Each number is 500 + 50 x the weight over its row's rms, rounded and kept within 0 to 999. Layers, rows and columns count from 0. Numbers have three digits each. The size before them is the row's rms in percent of the matrix's.

# layer 3 MLP gate, 832x320, rms 0.18, rows 196-236, columns 160-319
101:516466499498504435503458531536399479498515507472441494448498521494424474519448456522505514483472404525490457500456452517554461588503581408478501556413438510390459448460467497454427421594550419528470404474454563450437502488354523486554451459538522430560501541598530538512474529482482475497458527487563389502526538523526550518525577526446389354571492532520504412474509519509388533505455511539504452420569512591544457506538464555573461437548415451560531459486536494396495529426518441
098:477557516493493525508515522496493487584565505402464478569514530482509446501426523553535510546454450468453547441445574425420555582581529425514521512547491447369502517489562475479459499402518479456540497467482512507487490478558504431513498450475367528568495471513451514554504538449485470498503511530420444556479594478535592435394519586502614442511472592560587505464519461590447462479496532505547505474437487516466396480491469522381449623532452499470535616478576399556475520531507501
102:484505568574509458499553512482503510500456427609501516444498473486552497522495521532604529512547484463465476506455553494473538489478486549572537478514424529517401509541564466435480470498496511515471533490477461561494452577524419467449421537532505522483565510511520452526464562463514497408497512508535506487591557510434435475402450450566500503543496477424390434584426486587482529412520560480460458501499442493496423432533545462463509463472535560583421456563520430403513531546527470
092:561506434422541499583507524508537557467513527398578609483517505477436528565495522474499512595631536575462452522540535445566453427486475543443473465561458579500448430547459477458567554513488509492450490532509484547514501542535634496532582446471597529483526519477548462521582476538515505456456501504485532523412500530434503531545543490405564574521427629478405505465456533476572492528605480540423515470611475489567489500581512539492483483530542519425499499499502505472493463536438496
102:459451422461466462572552568502543453450474598546428556481591500554563425508504463503521526516452506541407523484560499546530389513551454485547428501528437557450474559514556491545376461481431510582470517426559489489464483515557559420513485489480490485466489496517501557544615471532437453482373498491485468586573445544406476530493400400531428539514515563482472540436543400430504444487516588412547460517522520490544463478486544521497469470582458525525459469541592483470588452497452518
111:444517573482450461532448407559500527546480501487528509482480586464458511533542501554545501494448496443464491494465550455502461455523435390461564518442547597461428496583417528492592592541511556473459544500548400485519495522519443514446465418431574420499511502557536485435609494438432527485421485545494508422521426460490540466634432460491590495546528594450516488430409467540488494517516534552508596561483514567523593561473461550543595433503494564528392562487502378559437444473456550
108:440537379530576377547560489497483437421567545548502568518429495512575569492436454501425487575517510453498529459519514505554454465482478501538482469534452483362447512468566472579432597473519551559463468502520462370478532532455407570464478487503453456569486556505516557519509514512555533577464489529545509535568511453512554448469444547428521436599545435488511525511486491595471475517508469571494488422505565497517521486411535503565472455525410526560428485468521530499497523471555429
095:508489483521538446521580463575531620402576473491495490527628448515538544523526462480510618449575534493474543434591460490567539552437439448470504435559430451568466619546580578492485500575560426513568583466482523544515490537438521515458452466474506481551466461477451508424459483524497446424428529468505525567538506566439435481448479523611478462498351431414505562581592469432446539517472451535502550549436520490569502591506532500470485604530507512519457536507519532437469402441436476
101:496462516542517401505422457524510474470455443468487524426416514508523555520512452554378548480548518478516489455464510437464519515417522512562438548498395554566505465505494591544435542416450502474502497580471581483462532450485525451474476537489533444531455515603525454513471508438542514550370464435492638476567449628551529428455489481549518543540417449554485558469543520484499470502406529475486498486501588470467513455483460417572450537477496490569504518421475539610512525510470497
094:450480507501561444561485573490547463471445478427511520541566533535493474591388518450417500500441492550510532524606513446543528568497530459536562401532463468504528524513525456491533579469507575429472460347450468421537517472451459569460536545449514498475449540479450488491562518449606482484459513529460553373457483463575508472472466566493558483557447454503518503446471512552457477540532475533524404471572542464526544573492499473476501552458474415489502589594451470522583585543419457
103:463471595497520478482497444453546483436497572438462549477538503537557589513540422524525438492447478417455533434526419493368511553567495465518338477416506529463501573534632612611536558496490453514487579481400528480511317459401498545451572564514588514540478511451444443438478425540495457446479435434465463487475446530519539528445555481491503495547549434411583412459467579511479480451535413520461584554463439506512567413558520540530444548561425502545416500536474449509514505484572471
105:522502562479463440490486536534474496544563471414625540548512536549490509491566492492478562524584456445417550443459535503578512434477446518427479478534479546499513506480425527474476589523447491601493576530554490424500580463438425487481526410533593533512520585590456444443549613540558540538540560507547522497477548528518542504501507573470459524479596501554505536492493541542536542417450540470506480439480528443520504513513452536364456496546550447445428516517553495509445520520460442
103:483523478485530554516528509521441604554516501527479577559506479574486535438485469559508473465513531484531410436545526487497477577483515534466491586440500450468460415513379455528604497443422536548476525440500459525562467506426458482555519489444471538473391453401560570573531491510569423527430573517569474546442629644541587475558493547487541541427446585585487527443518523498457438518499461487512556461466453617605390528521520502506492433559515475516484483426513453471453521604461568
111:425564448502497428549485486474504470587505543510478395421451506541470503485470557461508509569503454513579493536561559452499575437494468371460392452495506471492471485627516565479528561633546542497455571460460459561503593464459503522406463525438560508612496463479391525392600554482422556472457546539453473447535498437547458459537492494505534489513506545595492421452545499493449554484499542517514535562455534523523510507448495505514493505567556456522409480413579453543495435458518541
100:419451445426513457468392491415605407571493505493505554538540599512446461503614563428543558473522322512466436494542586497466510395485469509455502461467515497433527496465531540516594508508476419368455525449456590542533509460414471590561446504502548498541484512480491412453622526534480405490517425467565505593419472557449447511527447466464543489408492506526456490506459569449527444445498466452518576513449536552457505460541519405504468622513498494523466477615456520546480512568615550
091:502529455585462429506453553477530548533512621558481491582553479505358493482499588429588462609453367527537451444541453507562507531484462530569514499501496536478498437490537480527575557409536497465468364532592473455441460446493472422581547388503522549543549487556545446484536463578499477509481572377459516433508606461431426499496471489466477469575498488482467418496553476493468462525441574523543506378591514518578473358464471577488527464491480438503481503475483532484506487485528564
094:476552496485535501514536548592553493495493523551476519520473489500493432485505469499537464530532478478461511432512510384556499434535499393510545419550545461461577481537596580567461506344548529485522557451536514484509462516527480541586490404454509375487440532501419556443518519538526477501481518504412576546553473500410541536579470492493532506541495518513484520529492526553487540468521552592498545457426432487554575423534503489469538462529476516526483449474469523534524505473579510
094:552452540470575528488526476483526434472501496450536444476373476559485471477434592565467475449542488523487632551476453453493452498435455491411488453463502514596528550444513559493456474511578546486433546536529471567412500491515486530430536478441578512496482522550499386454428514493520419482530492505513556487567529490477528480475471513427469488568535624520436506465510489535495451458555544473513485522606479491466464502559537519410501568508468502413470577547483540574514559605490488
108:525486410527548491401453429506586481462580524421418471564493401479423537570565525564492490465431326518558423468553514498571565521435547521531557520519458591521542536439561532563474518517437486533484451496451576457526476500496511558530390460548600543474499544450444481527504482477580463639557508484497641568441502422555534459465518432437444477556464558466510489579447459437486486475528472526471522582422577486475498483518452483491549540524575519547466528483504472549445430582552574
092:541468459458446466519574541442557533422553549532553411529520410571512573449594480447490448551479447463487512473502572397452546510469563560492495492482512546499501506526491494477610498512550521520503531577507571483475493542569529468556540409465488543438485542502511503466447455508498599571441464462423588466570498524499526515485558553465473605423515469523437475511417582492541370539533562474514466494450486497407380475436499477546486529453449545500504462571521511509470533447453537
085:425477446498477573500500461410549439505545555508520509571530560481425508485407544442549487491499406453539523480395545496492534568512437430551508496539476522524452547507538547568474497611512559488605542541474515528465526536546482534547508534534474562520530475504450436479561552530475552376505541503606579542566493491441469506552570531451560493543487459557462443485446498547507508474498555526547455505465498475535526463457500429625596540514432392484430461452416562497596534541513491
106:466520446536522540526449472448431435463574417469514501559511498439472548568486560500501542424523482506543466515481425490519426532582500491584478468549521518523571385454514523604442577449603441628519441453469424485547569560394506516572411544391565539472478429501584446527529435557563484523616550554586514419539553542443466557454444453481532417508485480427460589505414546466487478393489509531607465519486537519495472469484570537501499567477488468471504470458532482540489529553557492
107:459482564424467532543516557595487679543541461498529488456460539480528473476460498476503545465551467527526475526458510588475556481473554507478471557520498536538492486442521533518407502480523568513473511498467500496497532563544438500495509512469494541484423533477529476588531522469493611466495479541480421447538444449474477498600488538577510527514495491540419565423528512543539520474482438445463517388521508476500581486590452432448439449481525497552586468489561463428498610509451562
102:582491400489535460435568525489496449455584508522515503509512423427576502605443480557572535506529497499488688502448563620472497498521519501489467502564526456412494506448531520634605536528466407390564506503448535556415515403474526413443502550512489547568401488590482586454400575501472479521517426543542466543467461496427410426506504402427562502538473524477425441453504493484585590528536571588491525484527485486538564506476484514511483431512448457552450426451568498472516477432452509
104:386524542625515411488453497496485474505549607453527564378436466564534519480571513554504567446554480525516535512421536537473500513495467576461500565376475450475556492510445547506541510500505532488491566534518511465461573489405408522424490525543465531496454476404461530533536418522452575522497421549492460501511477568501516457585596464506568521592495442498541544503516523548529527496396497556522490595523542533445489516503491595520581541496512467473476441461490408433574531473510556
096:508485509496512501446468560564532455475474434438572539557513487512489536486512500413516555469540531472452609455544519488407512532446469510466507419484447599478393449466551551457461519487503563578482477482493524483444446552503539452505552560432486416473486519560523457560502523479444427375475458438415433456447490495477513516525401474582536484463619529436522449481539521559510378623536446543500439446480546406495496490533493488536467483435492418528481458481501422502526544516435564
095:477492466497458487466472567591519495379588479389399445456556539498533464464387520446504392507498439413483485618503509473570547471447527456536572511539497423484517424494523545454469536612494539527458456554480513424456489495506504509407529576480519491563507477553502517465557465433433576484516476520475544427468470491425480400432530521481509555546423481450497519551527567524505488552419528458499538529506418561485621552433553527538517493535505492531515468555525573419522403540466580
091:407419468513451492536476458515467472509480564521501485547521450460517499430416393463453560502605522384454407520439590431501431523558442576514349525516585548535497532531523469525546440524471445501431510423500560543465548535561451437467468518497590473496437476485484503450489515476529430531452461391503481539397489535477550506553551523471515475430485495578545480448467557468501482521510498473579526526501496522510444573504430513556475427415522499422552532463457505536467571480491488
098:512471443547520470476513531525474577569518541538511474402591576509494488482525546466513467501528467489479509448402530453517554430456519518667402585521376476483513506427456471516477430366522471572557500440574436477564565591521552480541536449563485488499441452500511533554517540474476446502521455369563521496538562553440575451466507424428515495518553459438534479533510423532431540452518412469542436487468549531534430424509563520509489488557499461498443575541535498421402513531428535
089:491557517563521491496494410487492434499522626556609481540491489544469542487415511567457513572561486491583540547565524523399584522423484533547482512530492586499558554486550410516497495500499489540495541547429519521433557562533546453538595510452482580452565541511571486494534446541470520554473602510516391448489530436409542574479462458531426511522409441508421452517471463513396487551543446478542570395489430553380553378526505451506520526514504429454501570548514526566533490552520512
102:570562521473492567531578488476461478559450559579525472414478419532653497532431530651493465558491434429483483502487498511486401488452505511588499443463518517427479538460538487538474611508585487511619394541474520465465510462508493533573557475502487489578492550551513524561575531482554551405467530462510558502496489396489559561506491495459592505564475525584557458418573449505417550444406404483472508471443510532500466528395458519518518517471453494521512515438450533483529423434522448
108:490546596523607468537540486453513468460527594507514458506555444528498560466626454550417463526550415545441571493509538512512519502480524525527409479529449536489560490444456462465459559525594492433498527552544472519480514475493496493538443497463481458533541431539509388459558449468466470573499463527412458535512523539409602510391528586394499448546473503455557610440412479454411625495464501552554501517530514424428449365514485511529423602514518504487434559487475507395384540453590457
111:491586497480463443393539494384464486436532381498481477566469465548508445381387603492558496523453468487559533551537411511548487600529466491508475455593415451536637572542461456538481532506426505539485494511499519457469516501471519492592413475499537461447431511537587394627500573430524416486502480527464510535478489457441504509524533457505495408519401427461539506627577517465490547449479534415498443582445424473551487417487480522548476502510529603472518468500461490534495543502563603
106:493565472520536480476531499461550568549539418562463462573546470492570501535536495441390502503627526435451608470487499445479495394510498426489563371536569441485479432545535540480470434467536489380408523576493487401539489535482587476553523529422556480538475492538504503448466473477448541533441594515449450494451468458565537555507567449513454540471404446457525479451471518556485493442456549443452492563420462404490419452581454567428476481390490432530408526473526478524564443506514472
103:508396601505510487534454529480536480445532572470475492517506438480467461481402493482512513573458458508476499544499458485541449544521551531571569423466530563446499538514499527452508523518515494446522423498537453516521535475449434407519494531497519557511485510472477552548534439613562546532532466542483471412556588575466509565456556469522504579527478512535562526591417483526474483432508515485477476515554459506475421472572462566654451432446485507432576638502501526402551480463554556
113:494475389483498468477500441603484494411451445538429581505485530486433591427447471525470454446507581474462516558502459376397502443592513477490470463478492500537511511473436416475503491511496482434500502596479591474544482390451549524395460513488616486534531514536465480489482510547588385470457531487595495585498463449518520529516459444534479525392571490438417359504446497471449524386551533485387482442431530507543487558567495566468514488480514530492464574534423456490485574568436427
091:493431516476499439470423428533506447546507519524567525575524439506401520527448517567411497465494488564398517425550487595485522525587470475491507429459426473474581568528472520506557557504494376511436468507519504523508551531515418511539476458527518523537532418528561513436468480415637428472525438486428454465526560524538557573549550536511509553546491568501486566533375486486540452518451543464483480530539590525540498531555514508550522504547574460435484451509518468513550552543566544
097:505425448469563421551559555485500479425568472564539527477481468477494415462559480470395596461540505442527504646506478490617551463478466567540541478596473536557514522458616559550522483534461506350441510545546560494524523601380429522539505561434534470435421445534489507476490511462549516457560601601475405543485447526568545562483490542553572517458524447530458498550527437457552447518532473451470432482512555618433536437571490510511498497576558522512549514461462451520529523429487533
106:418491481520483397561435552486508541544516533466483563505509426467420402510466478416503416568449397466485531432458509509469523514470433404459524398517438471416498452549523547441509508428429505584514414567525481490587407473514502404444523460546465535508472506561469439434508518529434474520474483620590542511499451469520540615454532611516535520527466517442499502473563573457568453452457552519449517520550552403536506528544516553558506520586445472461583415525503475526582531491532447
105:534502568517524420455496524484496519486561441586450503403457575523470510468476503423532539493492409496470407450502543468492558460420462527446475464526464487473506536529494524503480455415427471529498486496446547486501562521526544507473495529594423526431430539505507430485458513441470492408475506438632425487523410446501451509460564481544444468401481459384461471586620553613462397475477539516507440499402568461488477502468507575511553436487511453494507459504460566484503548362526477
099:515489393483412468443498479404494548433480545398408424431514391462467435518595557504531540562461485437501495622565505394476511527459574466487469411563421480511499461531492424513456494484456541547506488514516447445515546549536532507479461388486507512472549487548510524579495477333572446526527503480510504551543497567595561440441529566494565526502540471473490541520463528518519541583416576573518525436488524534576476552369609451515542430452524537546529557532534613458474559461477443